python train.py --n_head=3 --positions="rope" --rope_fraction=1.0 --attn_scale=0.324 --extras=["local attention windows", "value embeddings", "hashed n-gram embeddings", "capped logits"] --init="uniform" --init_std_qkv=0.0463 --init_std_up=0.0463 --init_std_down=0.0 --lr=0.00588 --warmup_steps=37 --schedule="wsd" --decay_shape="linear" --final_lr_fraction=0.05 --seq_len=512
Each number is 500 + 25 x the weight over its row's rms, rounded and kept within 0 to 999. Layers, rows and columns count from 0. Numbers have three digits each. The size before them is the row's rms in percent of the matrix's.

# gate: layer 4 MLP gate, 192x64, rms 0.181, rows 22-88, columns 0-63
# up: layer 4 MLP up, 192x64, rms 0.189, rows 22-88, columns 0-63
# down: layer 4 MLP down (transposed), 192x64, rms 0.263, rows 22-87, columns 0-63
gate22 109:524499505462499509480431488538506482505480478533495492509483482517527541478467510530572517497471521534518487492482526442485481491475514463527484479519483502500500504469508522493464478474477519
up22 122:461461479523518520477488530519497508504450475464516495514434515525470475496488514479529496527484503466535483499512492485525493534517505499498426509518498501513550533483514489487521503457502468
down22 109:486498464511519494473533536526483488515473503468498472505446505522492456472518520503489461482483453487506515495526512521511458532505483510471457518494484447504560533511501515454489505519476515
gate23 108:504496534511551509505477526484549490490535473481504552482494492530510524496484487513493528454512496489521458461512512473494550501505497533492529494501512439506487504522507555522475497459488532
up23 079:503533493490494518482478466461515480461513474531485543493523508495518479485478489459532495473493514474529473510473529457500474529526499458487529484468529531491514433519488509495518503548511528
down23 104:525483506486534518479477504472480521515535461505526516499519524526521525499484496520542539490519508536489472485507484475529529511527539526515540493483526454510490531543515533539457532461486512
gate24 105:508509509500455493551528487469517475512523522529448526518547493502447503547505494522531473557502489508479506510526478498506476548512522475488524515516507482464500486537512492488526498499520542
up24 069:488538529499507517493487504497492511506495456464542499538464500473502514455510521463542518450506505478502526441551487532485468494519473450502513483531489510530495497490519516523503514459520499
down24 098:499489460499491511452525490503456490462519491471512504548497440504509504477483522497521525498519488547534498484542509561486488478456494469485458543512513484480488500478500485525476521477513487
gate25 124:504506486533518522494520490504482509489491489510485458507577476501502512478514487515481494479522508525470502517523467490523501508522519486476456463476539506494453496474538520543465519541560523
up25 116:465470462510496500520459514479524504485541549528494516518438486518554491520493504503495515509491491520525507514537551509486510503533538474485536562523480489515500481478501481506503479468477485
down25 106:511501487553525503517498515477488477501505503503512530505428493484516497492528476475487540514487475521494485529522463582493527493479477521518519547522497495469534485491509458506480507481460490
gate26 101:500478512430484476490505476506503514499471507476516455491521520491521520473537515510487515470561492495489524506539533498558496543509466503490509568484469513503495485486486524471476480497520497
up26 097:479486429467486486536500471479522524460476500497455487485529515524499457497447533539451499519511474527478500526513493513495494517504502498490503481512504505488486502461467467538492460463496507
down26 090:517492523486517491475503492476503515496467483506497470522507442500497530477492537499492521522533482482547473510484528509519522520519511493510471575506545478551515486504536521559496487533513522
gate27 110:449498491503478520500526483479480515470502482549500480546469485505434498517499471511497523516472446511519518507567467508524506520508488496511498454479477501506463461480498513534514508477499524
up27 108:497510460490495519471554513469500496543506484459485486530567531496475473487502486511491533501508471504494487476468527459509481446497502496533452471493483542466498511474540503493478493511496514
down27 099:484482484532483535476530518488515487515528460487524460510510560522440469521533466495535516479510465519501469503516529452497506456498461497499477517506491506475519505510501497501449507474497470
gate28 101:551498504480455475487470495515497478439475511493502531509460503510491478526475493494482471523558486519498474481488503490512506515513493508501432473498534491539523513538522532515494494522473450
up28 077:527461506511478526478527507509500473550487477544532443459500541504486487465509454537500508500470527504499501524492452496530481487504505511498489514471508502459450518506501510529521479538471485
down28 093:519455503459491473515491484456529516516481518536484498446493461500496525463525480497511454505483480501515529466537519486504480466551497502552511509467500471512463474487528492494489484458490506
gate29 109:510527508525506497526470475483489502464508461471477476518487460508461557516474536477523456522549541484478466494491521527526522515531515506537475465516475472491467528494492489523509521489511483
up29 093:494509522527511520493522443523470532444484462510519478501501485493489533491504534526490496521496547506524487495504547502477505524520504501550491487466545502520440505491508484471463530509530527
down29 104:512542502524489496498476460473497525475529468474496474503479479488463547500458507453509479497515540482467427499508555500537481492508526522473492478512513492485499506505519499506521533487521457
gate30 095:504483486525471491464531517555503482495483579522507510499466458536497509479500568496470563500509509493497492513463492468463501501491518521501511500484546499529507502501517498502482507523530496
up30 098:495531512503498435514507540547488491489476530478496507485510469519491533505528498469483518510514560516490529497512482538479550508522492492525508540478550488484486527511496534511485448491509463
down30 096:511490529482543523546483489472501530501462447511482490534492503510513505529478463468534449444498492511496453505513498553493489504520490538482487496492444518484504484520476488496530496524503521
gate31 097:450525526493500482513457492457500527469499471481484517485493492456491503487499486503548498469497485469519510496511477499476454535492492459555502480503516530505462491494462543494516542513542529
up31 093:478463485473500527472477486526493449483509515501506467491507539525446477513482504494526506486551486479482509486520517515559485526508494491508473517529484484454497479462463481499480483516437522
down31 095:492459516492483505455482479531497473489519493496487493477487523454503466465493496508545511475526497498517463501530531504487478540521491460535500479499512544456519507461462516505554536512483534
gate32 108:497475488505462500522473480541462494508487458541458498498477506501456550491525475480506513501501502524500506429518517482473486488488525526454533518476504488535502472474491522525495513454467495
up32 087:491510522517543488492512526525520502483477538504500505477468480505487514496514458482460477519529477478518473501497463493515557504461523521525489455520530533466523545491508509473513479518543448
down32 100:499501511521547487490535509460539500496508574493540514460504507500546497499465497482534502504494503521480487568492482536523532490478523506520498482482507489526482494505534456507498460520518529
gate33 089:477522488516507523496482495518477541498474525513528528491535496508461495431520449492522519536532508481506503482495495512522543541505524525430496475466485467508494504463495509478468511485476502
up33 106:514474522517438490495481547469472503542571528502513476498536482513499488534467502469518504539515506505488528510532502462503506509508515479521519484524516493474534494477499514497524464454461508
down33 104:498493509514514526499489452513472534502495532513461504495498476520487494500533540500485455492458523492513498511501514563471509481475502490484481514542459469468503468498518543542503529567503497
gate34 100:514460483501461532455544464499505471501494441507537486495480491519492519487509532513506555505491520488496517533507476476542463524516528518522514496451460512495487528461510513496536474516507490
up34 095:460481505491467510478458483421564508501537487479469503498518451504502510504536518533487531522511496492493486491459513516490484493491488439509520461480494510486492483492483524527512471490498467
down34 094:487432500501466502451450478441545505511515491500486520490516492502523542499500496529488525476491483504502471469486509530489458496463463479495495482463478497502493469490524522524528452493516482
gate35 090:526511462530513527463467472536504463530523520505460494517473521472477522485488494485517508510498510480532491470510535442518559495510555510498472458500512487480491510473494484533484490540519490
up35 104:532529497453493467483507494544498504490481520491519543515495550536496521466488456497490508472502540488487475544504493517507532515486505496485452542488493471509479532510493463433489507470487510
down35 100:523544473454480478476528517535455501515474508505542517492522518522487522517475464486507470478499527494492512512487537514529541507481503473492438546505487472503507528482514481449464504477497517
gate36 106:566488524482528480506459462489479505504547526519462497459465523522517544519490459480485494476473560506521523520526508483519495508516474476463534490475501471523502497473488483508510500496482522
up36 100:481508546532465527525505517500494523531506479544465514556497554570489507468514456509540509486474493488531505486492489465515489524514540488513482482484502496503517514468528515507525524484492518
down36 094:527496503495479511537483502469485485517523480545465482515488562522474528506527474495476501517506510501499503523488489471557496505500510472546470481474499473541543537499500541482558511476481485
gate37 104:483496505515495506499541508472507553469508496509462467512466513460545520445507522488528519530479499485500442449502471478495468465504492520514506486533496526525480496505494495537496495540498542
up37 098:498469507509537485472539473480522490508535448492476442459489469463497516505489525521524473520499505486514486501454520491515456469491476480504545498500503485510500419502479503495505523517492507
down37 108:472470500518485512518545529498503556537485492518484487513497515445533472494511553485470494515500517468479464472505457514511439477506491522491551484498523507492521500541482506497524465495510483
gate38 098:440503507502454550519499493533502523463489508543489473514522532527492471464526518537477545515517501503474545494505519499500490452523504495493490524516498481511486526477494493459508554468477487
up38 083:545506489460549479516504519520466497504503498456548508490506496506480472520517449523479521460527526471482517467488472513491501508470500535558493491474492516486503491451527519523480459522519487
down38 086:480488492513541472465506494457500487513505545545563517490489473495534527497504479455518470527501502514505497497478500483495486584517490495499492488536512508474520474508520487485489456491547520
gate39 106:555518492536473452530496496526511498497463457489537464516510502461508489498544474464509502482523493459490521467502510499516473503532520485453512484502508464530503519495504512475471475495445472
up39 105:469478489480474489475488424485506486425506498464529501502461515472496468513545513493466505482516526497514513492470480473555494537519490472514524488489534485515480510493495520495479487475492470
down39 113:541486510496502460516478482500514523499438446498505484534502512477491512501504485449482488463478496479482522488517482498528489480555497498447499527504481494505513543523537510480458459503457485
gate40 115:498481463481491502491480442489581481511504477540514485509513481503517492470496518489500498486500493464450513491533454504457465437466505514484511482499489498519490483472471476477495528516509523
up40 093:567547502508510472481501482503502543507489493504467532458511489490515489461505516525526506479474506523483532504478502480517499516530521503481546530502501512483525452442483478452501493517460532
down40 098:512468506494471527498504468482541529498478514465500443471460511510492486474469507533491539459460519514515503508521470535437488469488518481509472447475491480518520532493506500483520508471509509
gate41 086:472484520479505485453508501473500531444492459484470463545479494502471469503499486494486504506456533478495476510446475465518495483511473512497471469494479483512503508508483491524517481560524548
up41 085:495502506529509518513489523535521495531484508530519528508462515452479499508518494518503475528526456497467532475505496499516519509479495526570506469494520515515480500524527543504520491429473452
down41 097:535487523512515520514512467485509492512487491521503539489458470469490496487535465500514516530477456539479511473537498488493485464458509499529525458484499518537502480533515518487441493449470473
gate42 099:510523503493479480491482480481588514482493463515488485512510533505505471473505499520492526525492477530484495516495549486477527506541478542546473497457535552529490472508491510520491492526505478
up42 115:500557502490508461513496515485514540490516522497482472503485507490517490506492503511499520516440520510470521510496537469476483489536504477533475549509515533500500513527471477496498588484550507
down42 112:495548470479504480494501511493542499501501488497507436524499508471503490522518516481493503518468503515465495517488513531511465482540490515530467554493505518477490500519454469521522584497526478
gate43 105:508468461517503482539556502492507520481511500483465528446484438498472505509537466523514500465506507537486499516518546471523497514526466528468496474524497523511502482500492513499453503497499544
up43 107:493499515480470502433514535469540495484486518535494467479512471506484517472504541484504471481483501562470483481482502522522546507473456512504494530518485514473513468537502485478519540509476474
down43 111:523538529472515487525540498481495480502513496473496492481471498471479488489514493525522485499522498550525465512504524397506518565536509486468508498511509483503458482506515496473492510494492522
gate44 097:518484543487507489472544458530506505484520516514517524475509502506484496517538512504543481487474441545449500542528478500513497505510521499504475495496527478497471465469495465519462524463532534
up44 085:508477526485519492493530504501528523494525501452492503498497468492474507556467544545524490521498501492477527509511515479521431483516452531507503508514497485463451447486469508493513500480479530
down44 095:479485526499501503464492506491469522493449465530514553493519510479482489537500547469512542493475489535473507546518506551550516522515476514550521494475491469507478488470532500518488506494499514
gate45 085:497467488457506533473508469494519538459484428523522482518483499538489519539532475511475497522494491471512509505492493488455524500489521485551491487471506500514484472539499487527462477544521519
up45 095:527501506495478521530485502488490485481513469490474507508448507541438481518517504508475525506467472518510501485523507509451524549497512474497510521419499515483479482536523515516458461494484513
down45 094:518447512511501520531475505510527535491506478510517487508477518524476497553516481527474500460521461504515473497500474496483485528508557467551490531439517474510502484502517498543484499510471540
gate46 104:506509527504480458470517436507528538483511441510499491512491522559453512495462495485530485533482515509456495503457491499502550499538501529524507482478497494513497482505522498465531487511499524
up46 079:499503470499496487483520529462521501555480467487474508518476497529556494545498510521534496505495492485484487474479511526518503488449457488508495481547499535441491511461474492492497520467514547
down46 085:496484478525489513484476511472512485493525470470480493471509490461562488520528487500470557526490497507503519469493512503532514479451492504498508518557484522462506472481445508486496503492560471
gate47 110:498527476499534524537462515499446504472510477532490520517520471545511540463523488487503496485489508498465481509536483485518494529491523508465491474550506539532505478537504540467534511521489535
up47 111:503434477524481505479492481456534504500488527487494478484478534488516499511455554513509481511516521542459488527486475440466527493481519519505506513479482511482498512498435482510487526481523514
down47 109:467547491507498507530465493488439504465499471549508512536509492508518545472506499461477491515475517526461475519515496497530501509483544521458516477543501531481500495495498534455522478526488503
gate48 091:473491490549500498463470474499538491465524524523516521508483525467556491536476476530498504508504477535504449461500504470532513499495479497513494501476501465514506515508451445491528493545485494
up48 095:484551443475533487535495505484472510463482493519484500483467437516507501475489478474467455520487509533527505498509519497490462490536462477487548483484472492510475484506467531508525486505498527
down48 088:513523453493502496516499520525500497471466514530509491520472461524552466504481447510486439505554449534505524487549496503554482489520495479504525499469497485493490501505493523507512494527515482
gate49 094:487527521472511508502511480504540492515573506525547511516504499500518559482510510459465501503433523512544512484507500482488498466498481505525476510502471508505526477540464493497448510488519489
up49 103:468514512479492514517515521481482497493505475540469500496483510481514489494521493513538491495497501520456488486491465512474490507486546505537491495565458487518510511418494488534566514495486538
down49 103:557461519503550479476512521521461498483537501464500491497487465483480530472473486524518489496501442463489515498533518456502499508512486485438497532476501486517462520524544498506478492494497512
gate50 112:511518514497558495457544502538494537516523460544483478503478457482495506450484509551485471513459532477483511500473501461505502475495489525517467479503471474526490485489504516504528507517523533
up50 091:511451532489515510475502494474485480563480534504528446507499479485488498506547526505536522504497489531516503524527512501533480500491538468500530512538532521512457481495502460490492514512526556
down50 094:498511533471522501468534486496487485546510486481520462462487504506486451499513515530482533510477520541507516498497490482552509510524506486516461543547522471520537518484530497494520520492485567
gate51 114:547512504520506498506469526496523523533536531506478480512501470527480467520537489509487479518541509500496476480514492477528541493485506490487439446488547548483536501493519510504440485491496517
up51 116:495508515529514528464516500546531500441470512522538488483479539491496478476485504499516504476461455471485473554482513460447495478494504523502519506509483508485506547477509534476517512504518538
down51 107:485511525460512518494495438490522494472507470547507485471555521507509495509525522491503513539464558496490486500464529499453459497465470525471489506500504498507465488493479499521523506452507472
gate52 102:520465479489468499495569484491457493519509548484551491493505449516462493472498504528539482452521482507483493493533506469506515513498517526503504478514474497507491497483489425473484494522515491
up52 102:480491508496504534530507503500490509518484507500532535518500486480458492520554516489491454508490500541458527511488480465476531519503511495517499498542442514520474452537458486527552507485469483
down52 093:506496492464480492535512487518485509501498538531518527512536479463475506498543512485494504484495490518554481494504465451517506546457515455515477525498476525488465460500496455488503536538500461
gate53 102:498500528519497460468508527493500557511509480489529513459537499519493477521531493499539523485470511466527538485536517442491507517501500510515500478502503486529499461465527464536461530535505531
up53 106:532506471548498486513505459445490538493457516505488470506543481498441513539502504519484519518533526489484486485511493506511530527484474506498457515495549542502539494473521524523470494500522491
down53 102:532493456483493497483474488454513537543455499553507525491508476501468463496493496487476485463522515487496465479501466566523526516501478535509515506499486504510525504454538492495497460472491514
gate54 091:502489477467477525474526481506484492495484489518534539535489524519509447481527543503513482520486461518550522522493553472475489554501504515449474480513510507511468500491503534463529469504506496
up54 088:537538498496475537502502531491495476502525501494487486475535496509496514514465517495495491477481476505519550527491548467500490497471492490466481479549492455517507505487519513454462453485452555
down54 095:514529514487492497483486534478498492517508508469474510469530514486535498495478488496519498520502492497517553482471542486491557520500504519464518454497522465487500506482464470437511475541455547
gate55 100:490535492523502495494517467506545491517513503501480516534561521440517495510485504449513567472466493492530474491518463503456489491465496468507484487538479465527517503498523534488482505499499505
up55 118:490469494463512530453499540484447457504468478508511528523486474588486509463499473514512514524530467508496512508478499514498448474514477500503508503486490497484478529462496499481506485519469509
down55 107:471472478476493507557518516503509463475513521496506510485494438483482493515550498544528436538533511505502484527493492457483466506528511550516530513506507508499492474535499485516459500503491504
gate56 117:520497444534490456476523463507532494510521497523514532508507483464554512506495545479500465519534481505457479520508533486494547514503520516455476523495489474486488513490498451519505454491510502
up56 116:532456472484472480506532450459500476504486525497496436479502501494523497487506494464526537459518459510482533531527523476485485526524535519527494466480508493489499472471460514504525474529511508
down56 123:549512420513485464494519479555523509476482474527504541513475475486543507483512525507523483498499496505489485465531539496508505549504498499475530517485488491489490485470502458517459497503501536
gate57 111:487488463459497502488512488501496556471503498548467529482472519502520506489543501476497530483493518541464546496490525433533506493472484498510471491472504454485517532529491510488489504456507476
up57 090:524471499527499533480503504500518527448534502548508528485524520526493494483471520494506507501463489526506496550494494463503497496498538499497466433492517568506508497506484472442478506489518527
down57 100:499501487507494516495525557519456548456493476492445551482477516456500481489528504480501484518479520484464524525510526487534490474472534519526499455503503484492533521506504473477510530464485487
gate58 099:491474498474507477533579508484486469451496458516533482486494462503478551528472476529472491483473491487538493476496508509511520477491492520492511510499513472543472442496473494485503526503527505
up58 099:476478541527507542461463510464498465506458453499516544487491519517525499503491498485489503554509499498529528480481502471496495477507525473501492464478471528458511506533483517486454464499485542
down58 096:522526467486511521506545483495520430493440483529523484500495465513517573513468499498487511484486501493535497499502503520487476508500469468523519469497504484533522458506466509502527484492535533
gate59 109:509499470516508498470522509489529492512505491523471503501471506530478497524454519497536495523483510577470461509474540490473500518501546478496487480517444460475512505535508492514503485517540549
up59 102:484525487485504471502490489422485469484505503458530508501478516483498521499473483505536474458495479479451458499483439496502503511490520508455516502512482489513521437482494497455506488536493507
down59 088:480530482483520501509465459457518476472524502526528518487490503494464500497492525511499475515461478533464453480530502525517530523556534502490487487485450507497487538489516493453515464539519511
gate60 108:506551450510479505487493483510479466521510472485527485509505523477474471469478475525456540514540537515509513470476533530483527512512490536519528450497481485479535525490476453508485497503508538
up60 095:471503486474515499489519490486501542457519509504495538485506453485475516494496550516498486432455460456499478485525468465478504531529491459485468513512497480510458485492494553514502502505501510
down60 102:487516472507497466503463512528498486518505479482511507494505541480464462453490457550464506548535533514514505498470498560461501489519519501497546493498501489492542511487480465508490504462502535
gate61 093:500503563472487481452501509519550455490514483515520493468454482539501468455509497504493496511476496509522446506524468517510541516516480534507502463512469539500502499532489475519532494525500497
up61 076:510484511507443500487507469487471543464506501511511516522479493496488523519467450534491503512519499511498533513523486430512494563472516488473499477537499534516477468529481509513513540510474465
down61 091:489508526509486479484508510499555490458492471483513525481446500528512487456512496492517460486479501532512449488495469563511528492504475513486498470522469546460518485496520456513521463511505510
gate62 084:522471522502496460530515478491463458527556478511511473462463540456539546510519509503533487483504464539525500492498462524481463516481499488474482481520495483505501485514471523485481516520475475
up62 075:476524481506492510487519521487495494481506482480507503514530508500538482463529475514468458472498542461464532469553488456540539506479506499492525517462484506481476493502538464518476517445525496
down62 089:489567513506487459515515501490493438512537519486511462518497498491527528468490499521512510451541482477499513520531509513484522527468494453489527481499512512515511459528537477527497485478534462
gate63 116:513493512464511544544499490465512454487530480468466500482499494539459526452509500520534506469509456471533492503467525505510525511484509486498493519470519487515462510463468471477476486525504454
up63 106:483520553522505521497472477474467508473495484472503481462497558506510506535491513525504520482539506489492504505540476490484468522503498477486505520487453507514505463564454463481476496496454526
down63 105:519483540524519513527517523491530471494486489492482517436510525518476519492502516534515534517522481478500526501447530469485490511511524489486502498524489470515502480494516444486440447532463510
gate64 100:520519512533480541503439450527529478465515526522486488511514518495484507531497515497500459487536495514502521500467518500475550493509538492497463462485472506501492490527457485532458525471533515
up64 104:498530524496525500485514552470534496492494470496469533494506473501487490519485466496521506528455507510513505490493481529490463521499483480488542551554509495507478480468531456442519503517499553
down64 096:473477487515543487489531533510530472485469503455469497532461550511500476444527490510526521528471513541473483522522515495480486540486484487449519514533506498485504488509535461486519483515493514
gate65 090:510495484521479494509521437451470499464440505515487520498493486482498485483523546492488463512494532504488505444504515480526526515504497493516527467484548452499484482458522510473466478527505511
up65 103:443489485515475522494510513492524519519514549492503556540511520464491496487487512490506502527490435518505504496478494520536485520497520511535512492541464536503500516473468446504474481448488494
down65 100:446480472543511496472502505503519476495506471464539488485487536488485537522491460519516507478500446528522474516469452517525476494533478487522462515524485537500478491479449480482476495472501490
gate66 109:483527499518515489459554518490532480451497471526516514465445514497460461509522502482536541517484498513513526561520520522528512506472473506516493496491509496511489485497485524506525495536482447
up66 097:483485485518565495516499543537500486512513514532467501511489471521527545534507510510493489508492484528462503480504540538466472468494502454482473547529505488476491498511538518525514488554502476
down66 098:514496522469498486505482484511514539547503491463508484530558488483520504500504445485448457496519508491504464458496477496502528487503527508486472532554479498513530536522488490486490513482479556
gate67 093:479499514469510489555510513486516524517525509484463470493450515480486514481535507510461509437499490552481496495478485536519487498496432500535490479497500521482469498482532510482471470487507457
up67 096:487512520538505478518482504467514486491504472481517545548505506502545477540476494496542449524448523479512480520507474495487481514474516464481475461526483486478510474481509474470498541481470464
down67 095:524484499440521498488549510530483531498486526498467479484513448482502501503503482508483501470517487500520515580496499512525514513534487525540552534479513544523478512513488524537504504484476499
gate68 086:489506551510519502447506511549523446505498472488491522565509486526491495488489532471506477469496498481499527527536482520475483533514503553526522486515498481505511525521525461474523501507471467
up68 103:512473492498525519464562451509501496484533480556503458506507558488504533454487495519499483490507435470524490513494507496476533500470514527481508535463510503502468476475496498498496504509476481
down68 090:491505505474491497530454536481523495557481523480494549497478425513503484568498532486479505468491539486480492492507504520497484518486478522526509502535500484520530547525509493467477502502492490
gate69 087:510498482510541514464526498487522486477491489503539483484515461476511517523503502505517488526548508495522506456520495516458557483448494507446477533523506502512539491547473444492516520507483505
up69 103:464474517521520521506527509506485525505524486517542542510522509536543509491499509462562456486505477490492461485505472459507498495476484524538531529522513523479483518535459477501477544474492513
down69 101:499530489478497455489505451476518502529488513525499486468490483511478462500504493556464527503455492495498540546483548504456490476531553461494525481498485475501515477470534511494484497522495479
gate70 101:476498532488486496501481493514508503483459549490477506505520495541479505509494485442529533495502506496496523520515485494494511566529530541439474494530493517496495478445500539527522492467460505
up70 101:502482483473502489530484516489531481465533528475525515481467585462494476462506502518484466480543515469508488513503520497500502505501475445498525462501504479456467516468516526511483467505502492
down70 101:464531543474518474525520470516476466553460549474493511523497486515491517524504494431540504502513487490525488495485497490516498569497495519456480517518495495503486489507484499531523506498454487
gate71 088:505517491477512519463508440519514563512498476485472551492504497544514484518504511482504495476475497525525494519515470516485501532469490508514512526471475555509528513540544488471476479476520460
up71 098:513552512495466482513439499481492502505501485462522507480468507503469492510489521542520461504496541481508562516441536478552506491513493465491524546503487492512498516500466473476501494480489496
down71 087:491484472486514469506525467502538494534502514505482529534549496511497495519498515476504496459486508483499429499573463527513532535479472492495526481493501537510499481535548523513493503491511469
gate72 103:503507502523475507481478505514482502493500460520452528463490502522554508454510493513515503527463518524497535494538524483518521476492570484472505535485485538516478496521535524515443505527513495
up72 107:525492522504497479527531457485544512485460471499548469489496505485503474509516503485493491468507500454524465481482511487471496510502465541489526490525486448491542490544479494507524564480533505
down72 109:528482497489518490548516465475537493478496471500485473528459486531499510533491504502500487461501516504496492481538486453492457519494466537505487441459514498491496466504475481488507529432529502
gate73 100:478571534502479509526482530485550500480524548524476534536452472469498518490536484506473477493491512515516490538489541504518484514495460525470502500466494495515509519518499544506539502503485508
up73 090:531489497520481512482488490495529513511476522471525502498514498553556490531508521552524486514504488526507504527493471527474501496415515556485483506515561503491540493521506489506518502478505514
down73 090:470462501522552458474544513494482504503506486440505515513554503469495526491463488461524544485511501515472507437493508474485519515524482483503495524522501539526529474495499469503498498483497473
gate74 099:491449493548501442476500506489481504514526506485495481504497513508522474493472502543523495469494493534499518504489461446498489527490502502525447521476450512543476516509454465523473494511523532
up74 100:522440461544495458473470536553476504509507484512525503512497482497526499486479510487484482507461488544476474512525484448509503487493518511510481494522484523531509475483464455471461507523486469
down74 099:486435464526519467501468526540437478494464494505508509492528516465475494522531491518483517493470468540521500516490477509513486513505501493512531546485470537522501513506467490479464527497500458
gate75 103:515534460516473485516552516494509501540464506504526531482521524531514515479496456473492495504497496499499496490469542445443487484512500548475505536531513546522478505457486506485519501521527497
up75 091:494550545513479458535514486534523493518508469503518524480468479483507475484494503497491521456536503433546531471495489544499482518527477498473484536522499499510530485517513537500491480468479520
down75 096:514472511478532553476450466521496520482544510464526482514504501506491513529499510541461531492491502533502464505512500541553484482485531471520486490444497452510502502495517497509489535470525499
gate76 105:524465486505493496514496489474480496532515517513528451519509483525507522516501522481494527506484524524499543494509474502469553532463561527543461481445501498549490527484484466488491518495483525
up76 101:508473467489485516514508476516454519481526481456493527531480481461489443524497493473506497477512485499498484487477527507493456504539476446520508489505483469465472507504457512455473503543498462
down76 092:525502476458507534542528481485440501494475518495486478481467486511494482468533504513555488490466507524515510490518471489469510500538481525484477473460487483537467543519559507481501513484490511
gate77 090:474485515526436514497502502540516479519501494466505483503540511540527494504490480511497447474525489519479465448501491532518520560480468503498530512499513494510533480486505496552507493474448495
up77 116:492502493525505529463521495479479460503493509493495516553482510509483491515474434503467526494485471550547495489466453512523480465494498517465498495511476490506491497545520450543492495475491536
down77 097:506513510506508468494518532498522531504519493513509565495500487474532504467524564521536485492502512512474544515513561511492538513478504478496479460493529512485500508473461537490536491532501457
gate78 099:534478499514478492551498477535511503518514478509508511477447498488485502469494527452508486531513502500530514450523468511507505526552511525517468485538516533516460478513435490526522475511482506
up78 083:501485492512500474484453445502491519486531460564474502479483540503487534517443499502520545487471553502482501470491503470484469505517463481510498524516513496522478491519483490531516499470478532
down78 103:499488498492496456542488491495483516506514477531501539450433483487495487502480517497516455510500518505500496466459468454481478518548498523525456516530534503497463489501457494504531471519499527
gate79 102:492470482470509513474509463520528482515480486459506453507527504481473516537530522501522514529496496488547510527477513448542510502461508542510461512557522458518481522509502489533486482508523504
up79 101:548485536486478501490500502518509522515473499504452487509503545491539462509478555454504501534443487497505513496448512497512551507494503490492485504505484536511554478483546495493475523473501498
down79 096:521471489497498490513524525501479526492500516524530578542509525445511508486461538528514511474493468519536517515495493533492537551516481480510480484473503524516547491484536482483517496473509486
gate80 089:516517476515521441519572466485508494497503503464506502497491504506513526465510519500493538435524483539474506499509479513474482456502559515496490525446474492491499515466505508484500472517498487
up80 098:487492468517513499531510525499533491515467483526530525443489516496502525524538503490536452525474504474503505486479479504517563530500488481489500506457531504472468435530527514501490502527533504
down80 096:499492504528500473499538492534502522497514475486489475511510480439495510479524491496521528463522490537495511509549500482510510478446521494508530475502523483513529582478478508503502531469514445
gate81 093:512519521505516488515573526535521539499515479513525459484527481516501476519484522523509492463476500493558522486506482523484483498449500510492530531482502464526538486475522461490466472463507501
up81 098:500558490504492521477529507551494491499483522519501466475487452466478494495482497476507509469479510502460493492511545505511485523471467569547463495521474479525507527464499485538511476492515519
down81 095:483446476510517508536455519480537550501468539497496499508488547490518520484503464504513480561534492497475483516480482511483498482528529486481527468497472533481480513485508500479498504538441510
gate82 106:485528522557501514455503504507512543486463504485511494481490466518485543528503469526506502477519496463527535489519500482464471507535500562495476525508553528494518504490530497466461528498505524
up82 087:472518520519492493500554499477503437532523476460510504499489535477474512520466532543495466498520502453532499527539515520512449501497480505484516536497489489486503504559518533471528503504511496
down82 092:530475475466475523530493499490469475530510506460468467529450502447489484469470480506518485520478474516491501529504536443484542516494489474519528481478504482508481473474446509502493498501472478
gate83 102:468514473513461512516497534523539497472496495507501526531517509512508504476471525485486483442486488491491510512484527487499522492487492521477468435559472562526540515512487492533504468482523475
up83 117:520504499530494491529545519500535475522500494460475480471487514468524515555497533505486505502457515465527524510508534489494500478506512554543482466464512439475503483482487503523461512521525495
down83 105:470526543516506486481495433519484538499482508509529506518527485520487490487489470463483498511510500525466503487486478507485545481479529436477506524511478556471481457520516540505530483480512500
gate84 103:501505482491519502506467488525500535444472494507550520550476523529473489474514481514471518495461521512483499492538500486495522518511490455519458469480489535497434496478465497547495478501489515
up84 097:478504503461522506445461502501505534480503493543548505497487497459486561497454487517517509538520501511518497470480493471511499540527474524509461502484522479459496466494481444484492493520502483
down84 105:482529481467544501485455494530512523467503502500551508535516539517497551484503479515472496510484490538515496462538497498478481501519470445514462479498487517438485479490470495490514511501534481
gate85 111:518495491523517436527519522507513488496504494482508483465509468486473516550478489507474519476502479528477483501529543473472521512503463479449505496538492446521512482469507542533486508509475549
up85 089:500531521508521508476537487497492508541489480525510511521475504509504529481486497517506500530514571464512502518522495538503521497499496499499521502498464538553495429539487489479534525469560502
down85 097:475523462520504527512527510505477551443529497478509539520481528470509521482478493520493524477503484509514536445520466526491492473447538486522444518522492477497497490481467481502531506493496491
gate86 099:535518492564535484529460507482485510491505534522508478490515478512564511525479506487470502466495501481496473466505524481513536481502463483488481492512523528469473526464552488548468519490494499
up86 093:534456488529496491537520485519473459526532491449477476504537510470456473513516526445500476522507511482498487500498495496474495519554520499455478518512484485513511527500498460463541516473487498
down86 095:466569496465504514485485462494497462488509511494490514543468519526504520498508499488457501474510492514499483483539503581505482505499509485527485484454517492529460499517453519486530538503492516
gate87 104:493506471484491519521513521489497498487486506511520450520531476475492489463482498496500598550509533516471463498503521481463519477494486481493468494459543526522471466510492494472507488481486516
up87 091:512486433473533442493480502480473505499499489511509466508510501488495540514502509524506529469490528465471476497519468482515543470511438481517500442482524469510478491488503500505509519531455496
down87 109:486507508495492489517499531476494478491499491493537454523520481479515458460467521506504564503504533477466482497479506429497486505511473445481484516457538526531480496491517474465525497481489502
gate88 084:433505510574491496496532534515531504504519502534487512464522450484502494490497495495461499526495505512476543485494505526526478524496462532499488499477496514480538532520490490519462467504504450
up88 115:495513488531483499507481562492440487492495583508492489526507471482484509490496450502487499536486484497489467502514515485515529473503522536461491493498518499560516467465478464483494502502505522